Part of a small language model's weights.
Size: 16 layers, width 192, 2 heads of 96, MLP 768 GELU, vocabulary 8192, 8.71M parameters.
Architecture: LayerNorm before each block, learned positions, tied embeddings.
Training: 178M tokens, 5445 steps.
Each number is 128 + 32 x the weight over its row's rms, rounded and kept within 0 to 255. Layers, rows and columns count from 0. The size above them is the row's rms in percent of the matrix's.

# layer 11 attention output (transposed), 192x192, rms 0.198, rows 3-19, columns 96-191
size [ 75  84  82  86  80  85  77  77  86  78  88  71  82  78  73  81  79]
[[142 159 113 106 141 115 130 119 149 150 105 124 168 116 142 139 140 133 152 151 187 159 127 151  82 100 169 153 131 117 127 131 101 102 113 160 124 138 160 146 136 100 131 179 146 102 142  93 205 138 149 240 174  63 182  95 113 103 114 112 163 137 108 152  81  93 193  91  73 202 177 153 130  96 134 127 161  40 157 130 122 177 132  93  88 138 148 113  78 112 132 143  79 123 116  80]
 [ 72  86  97 169 116 152 107 102 146 133 113 123 145 199 168 130 106 136  93  92 132 129  90 128  52 116 121  97 140 154 156 146  82 130 156 175 140  88 126 133 117 223 104 142 138 122 118 158 112  90 133 110  79  93 185 120 103 133  89  57 159 159 168 109 133 180  92 183 130 122 160 136 148 113  53 148 150 103 183  95 165 140 137 138 140 127 163 129 191 153 143 130 121 149 102 130]
 [119 115 125 150 159 121  91 174 138 113 175 117 121 173 112  85 150 158 149 112 120 138 128 127 131  96 119 109 123 142 140 157 135 145 122 179  79  68 174  74 114  69 100 114 150 190 127 138 167 122 163 111 108 108 110  94 139 153 154 144  71 120 109 173 161 140  92  69 100 155  46 136 120 122 144 119 200 153 166 125 180 155 174 132  87 126  87 113 104 143 120 151 120 193 147 118]
 [197 134 101 144 130  93  97 160 125 135 116  88 160 141 123 189 106 124 135 129 148  99 142 132 122  95 167 122 163  88 129 146 131 100 154 170  49  78 115 119 126 182 102 110 114 179 135  96 158 132 134 153 159 105 108 135 117 127 149 104  85 134 122  93 144  99 117  95 184 111 146  73  46  84 145 141 122 145 122 172 167 128 147 145 141 163 125 138  94 177 130 103  70 132 148 235]
 [ 83 163  89 175 165 124 130 181  96 100 116 199 119 189 153 166 188 149  93 148 114 109  99 170 106 141 113 136 133 124  70  95 118 144 105 123 141 196 163 100  75 179 168 159 159 115 141 114 142 171 105 157 130 116 115 150 103 145 103 147 156 145 142 123 121 125 141 111 163 176 187  84 107 147 109 151 108 153 110 189  91 125  84  99 119 153 194 102 147 109 176 115 104 155 122 133]
 [150 120  48 110 123 130 141 136 128 169 124 122 121 138 133 152  83 128 104 135 173 176  27 132 176  77 177 132 114 180  99 108 155 109 169  92  86  86 133 135 110  74 143 170 127 157 104 185  90 158 115 191 144 145  87 117 143 129 107 135 173 114 107 180 172 176 150 128 167 129 113 135 161 159  74 156 101 104 125 141 158 134 126 107 173 172  89 148  99 102 131 203 137 117  79 130]
 [140 153 106 137 128 104 119 174 107  86 167 145  90 154 119 125 102 125  92 171 153 151 112 169 104 146 121  84 122 151  64 146 166 102 124  66  84 111 132 126 131 125 100  84  96 169 109 123 124 102 122 184 116 108 128  84 134  28 122 108 142 128 134 192 159 122  84 142 138 129  91 187 174 183  73 105  85 136 159 113 136 125 180 159 120 124 133 139 169  86  93 132  92  94 127 101]
 [ 67 103 150 136  80 116 162 128 101  84 106  99 150 222  90  72  91  80 160  72 141 116 132 183 119 108 109 106 135 162 139 157 105  88 137 164 175 112 106 133 109 157  74 134 106 172 109 164 158  96 162 191 146 117 174 194 144 131  69 170 149 111 162 169 146 169 144  98 101 170 118 206 109 144 127  47 128 118 107  90 179 104 145 146 170  75 167 111 128  98 134 117 131 143 100  91]
 [192 160 169 104  77 137 105 123 117 123 134 135 129  81 156 133 125 170 161  62 114  63 122  66  64 113  96  91 143 170 159 118 143  96 113 168  99 150 177 125 106 116 119  46 173 148 160 115  86 167 153 143 167 104 133 149  94 133  85 134 111 141  92 148 103  85 150 101 148 157  93 114 116 112 203  87 196 138  33 127 139 143 178 133  98 139 123 177 135 142 115 105 116 105  68 112]
 [121 113 125  51 164 119 164 156 143 104  96  97 176 110 141  71  94 108  70 101 105 110 169  66 116 116 130  91 166 157 147 162 141 167  64 114 102 167 143 129 121 175  97 117 119  90 127 152 160 142 128 124 105 156 168 156 160 104 140  97 178 112  77 111 138 155 152  78 155 125 111 175 198 140  96  67 145 120 117  98 163 116  95 157 104 126  97  46 118 149 149 121 171 116 162 124]
 [127 158 116 118  89 194  90 142  83 117 172  93 147 138 134 185 152 135 112 163 133  65 144 122  98 102 152 113 120 140  56 128 175 129 129 116  72  92 137 105  69 121 195  89 139 215 145 137  92 139 128 104 106 105 117 105 123 168 128  77 136  83  44 127 147 163 144 159  89 100 140 133 127 132 145 121  74 120  99 123  30 141 101 116 122 152 172  93 107 156 119 140  79 187 164 198]
 [131  98 138 153  89 143 110 115 114 102 105 118 118 144 128 159  97  98 123  66 117  98 143  52 130 121 175 120 129 102 104 137 142 170 128 168  95 160 107 118 111 128 135 125 110  91 125 161 121 161  83  78 104 119 145 194  96 134 160  84 173 173 178  67 102  66 121 120 104 128  71 170 126 146 173  85 136 123 132 173 133 182 181 173 153 150 142  81  93 117 136  96 147 160 130 168]
 [ 89 105 109 125 124 125 174  70 126 110 110 127 184  89 136 119 132  89  88 122 106 170 153 141 141 110 143 111 140  80 146 117 137  92 130  94 167 174 178 124 102  79 108 111 110 154 106 188 143 109  82 116 171  89 105 137 154 148 164 175 135  94 169 137  97  99 100 134  90  55 115 144  84 168 180 126 139 111 103 123 132 145 118 132 107  89 136 138 160 188 161 146  73  69 156 123]
 [ 87 162  94 167 155 137  67 115 134 157  99  77 148 142 145 145 134 156  53  93 128 179 150 126 113 114 128 163 190 127 105 201  80 157 140 140 104 208 111 107 150 124  90 137 174  99 130 148  73  51 105 134 139 122 157 170 203 133 137 108 131  80 136 147 118  62 223 126 112 142 154 107 152 141  82 104 138 165 150  87  99 144 131 120 175 143 136 128 127  55 165 146 121 129 121 124]
 [153 156 137 140 130 106 122 172 140 169 114 173 136  86 206 155  72  95 120  90 103 116 138  95 113 132 117  92  94  95 147  86 110 178 120  78  66 153  89 109 116 146 157 186 125 105  98 162  97  98 100 173 103 192  72 180 112 132 136 119 175  95  85 139 160 136 142 164  90 146 109 169  50 178 102 157 181 132  99 157 186  98 163 105 111  87  73 151 127 162 112 122 139  86 114 140]
 [171 188 114 158 180 126 147 148 149 148 124 129 133 131 213 144 155 148  99  92  95  95 154 128  87 127 127 109 118 125 167 105 173 153  83 180 125 149 115  95 140  91 142 147 142  99 137 126  98 108  87 147 137 156 104 172  72 137 119 106 110 117  85  71 159 137 130 105 154 160  85 153 116 190 150 105 159  89 134 142 155  82 163 122 105  66 130 127 194 126 142 104 143 166 137 129]
 [147 104 117 152 114 202  95  85  93 124 109 147 127 167 151 167  64 130 175 180 157 136 176 111  88  80 156 243  89 122  83  73 142  96 174 187  96 107  93 107  98 117 177  98  62 109 109 110 103 124 123 152 156 157  89 156 134 164 149 117 101 129  91 135 129 179 120  95 118 100  94 121 148 115 122 143 113  86 119 154 122  91 116 190 125  77 128 120  87 172 116 164  76 173 138  96]]
# layer 11 attention value, 192x192, rms 0.077, rows 4-19, columns 96-191
size [ 85  90  86  84  84  82  82  89  88  86  79  87  85  82  89  84]
[[168 189 186 171 112 118 125 139 168 153 153 152 143  74 104  99 149  98 191 138 133 192 148 158 153 147 148 168 110  85  79 121 155 108 123 133  53 219 115 130  92  53 140 137  90 122 177 139 149 158  86 149 135 150 128  78 120 183 157 192  88 108  92 128  65 116 133  73  77 120  86 150 122 124 153 138 120  54 136 160  94  91 122 101 159 106 110 174  68 122 108 152 140  67 113 107]
 [155  68 108 156 110 170 151  72 112 159  81 128 145  97 129 118 100 108 117 135 193 110 107  97 104 165 189 127 136  89  83 167 149 146 166 104 106  97  97 151 171 153 121 102 136 108 117  84  93  91  74 118 114 162 132 132 124 136 138 102 183 130 107  74 149  66 164 166 173 121 155 141 149  75 154 138  93 117  95 122 123  80  63 143 147 199 125 173 159 115 117 166 125  91 118 141]
 [ 97 126 145 107 112 116 136 113 129  62 136 154  72  69 146  75 116 107  91  86 102 149 123 131  97 173  83 146  84 114 114 154 156 155  80 162 167 122 175 125 133  91 170 108 110  88 151 112 136 168  89  92 150 151  89 168 112 150 141  88 123 154 108 168 133 104 147 108 106 105  85 179 167 171 116 197 144 163 132 126 111 127 135 151 168  70 155 102 120  55  84 191 182 159  92  78]
 [128 103 113 118  82  84 153 174 188 142 136 153 112  75 121 142  70 137 172 102 141 151 148  88  72 142 123 127 142 121 169 176 136  86 155  90 142 113 126 120 161 113 103 120  85 153 143  87 107 100 176 130 126 123 151 140  99 130 100  96  99 119  76 126 195 127 101 102  62 141  96 173 220  96 132 175 121 140 103 100 143 150 150 151 121  87 125 171 148 124 119 196 134  86 142 141]
 [123 149 167 128 116 107 142  61  65 153 144 157 178  92 164 132 165 137 122  78  61 118 171 127  38 206 105 108 119  91 142 177  92  89 126 171 133 115 110  83 121 170 106 100 148 179 154  95 127 148 162 181  75  83 151 115 118 116 133 111 120 120 135  82 145 104 106 151 132 118 144 107 128 162 146 112 159 128  99  89 101 114  96 123  99 119 133  88 173 154 108 127 146 102 217  88]
 [121 121 122  62  92 174 121 113 153 169  53 178  86  88 147  84 131  89 172 117 108 114 139 115 164 104 140 162 109 144 148 128 120 185 167 140 194  77 121 135 144 127 145 133 136 127 120 135 113 163 139  55 117 182  86 191 140 106  75 123 106 100 169  98 138 146 143 127 120 139 129 127 148  76 126 123 155 122 116 105 116 130  91 135 113 103 116 126  95 151 158 195 112 140 141 179]
 [169  94  94 126 125 104 149 219 127 193 179 134 148  85 120 154 167 148 133 139 121 155 116 128 137 170  97  88  66 115 142 152 189 141  82  96  68 113 123 110 170  80 176 125 180  88 185 133 152 186 111 101 135 122 134  73  84 122 141  93  78 118  88  79 134 148 140 122 123  94 158 111 159 167 121 180 205 113 116 173  89 165  97 181  94 171 117 113 144 159 172 117 147  73 105 133]
 [120  95 103  83 156 182 185  96  85 103 141  88 101 153  78  89 138 101 112 211 145 139 164 158 189 110 152 149 101  93 132  83 117 141 129  94 107  90 174 126 174 148  81 164 114  85  74 107 175 115 118  97 134 204 119 163 151 110 166 150 146  50 115 140 168 101 105 147 141  95 111 196 101 128  99 185 135 123 152 131 146  90 125 154 163 167 115 113 146  83 141 128 143 134 150 131]
 [118 173  99 146  75 121  48 138 112 100  97 139 114 122 133 183 132 152 178 112 126 133 168 153 151 106 126 171 102  91 124  91 147 101 201 170 138 109 147 158 130 116 125 150  91 149 124 108 103 146 180 151 124  83  90 159  87 129 115 107 144 185 152 169 105 195 149 153 141 121 118 100  82 159 162 105 122 128 133 162  85 155 165  69 126 120 156 165  96  76 132 101 122 122  83 126]
 [136 113 156 134 162 127 174 121  91 160  42 137 152 165 117  73 117 100 101 134  71 150  73 111 165 111 101 153 170  82 184 169 125 112 124 128 137  84 118 196 135 203  66 130 122  95 151  90 129 158 143 101 105 152 186 173 150  75 117 109 113  85 135 146 149  82  73  85 156 146 133 181 167 135 108  96 169 170 157 135 209 160 114 114 147 105 108 168 135  78 181 117 122 103  92 115]
 [195 116  87 133 159  94  77  99  93 121 113 118  80  86 138 112 117 174 143 142 110 132 128 190 221 115 134 118 123 174  46 125 173  82 143 108 164 143 140 246 142 110 128 125 180 147 136 150 116 103 116  87 116 118 107 142 144  90 159 166 126 121  96 147 141 116 137 130 159 104 157  93  89 111 158 175 108 148 140 116  93 148 111 115 126 102 107 161 138 108 114 117 104 124 125  45]
 [116 174 198  85 115 141 142 124 147 117 121 134  82 126 132  92 163 131 132 137 111 121 137 110  73 155  85 104 113 144 114  88 117 194 131 149  41 138 106 181 167 171 142 125 139 100 113  81  45 138 152 151  84 158 194 130 135 154  90  90 143 125  91 122 117 129 156  98  79 115 170 126 153 127 128 132 135 115 147 132  54  80 114 119 135 115 121 118  92  98 141 101 212 150 105 140]
 [159  94 118 175 104  78  98 147  79  90 113 185 118  42  57 101 149  96 163 170 119  65 155 131 137 112 119  68 125 130 163  86 183  95 120 109 130 109 165 160 110 126 160 157  98 173 190 128 146 158 106  95 148 108  98  93  77 112 163 134  81 162  83 122 135 163 101 162 124  97  58 133 104 123 208 131 133 130 122 151 160 122 113 153 138  65 118 100 142 167  95 139 173 132 150  96]
 [ 96  83 151 108  92 111 103  98 127  67 183 113 108 137  84  89 185 138 135  91 132 119 146 169 181  98 113 113 175 155 133 116 137 111 161 156 140 132 147 141 184  97 107 104 105 123 167  88 135 141 132 127 123  96 163  71 177  92 130 183 123 120 155  62  87 110 133 192 160 118 146  88 182  43 134  66  92 161 140 149 143 175  96 108 152 161 140  90 139 151 183 133 104 144 125 100]
 [117  70 174 162  77  92 105 117 173 126 148 165  98 145  75 108 139 143 155 111 156 154 112 106 142 130 132 119  84 109 145 130  99 161 118  95 117  82 125 153 141 185 211 129  85 114  80 134 166 106 151  95  92 115 181 112 158 128 134 131 127 103 149 103  98 170 113 145 134 143 103 118 110 110 118 193 129 134 133 126  98 162 115 148 148 131 104  87  65 105 121 186  78  97 139 186]
 [116 154 237 110 141 118 150 154 179 168 168  80 112 110  69 117  99 168 117 123 124 152  64 155 116 167 129  72 168  94 101 146 103 131  63  99 131 116 100 121 169 101 120 148 181 142 144  78  93 138 157 132 107 117 165  88 155 106 149  95 152 108 142  96  87 131 137 163 145 163 160 128  62 181  69 109 101 175 145 113 126 104 191 102  71 141 109 164  94 122 164 142 187 161 136 180]]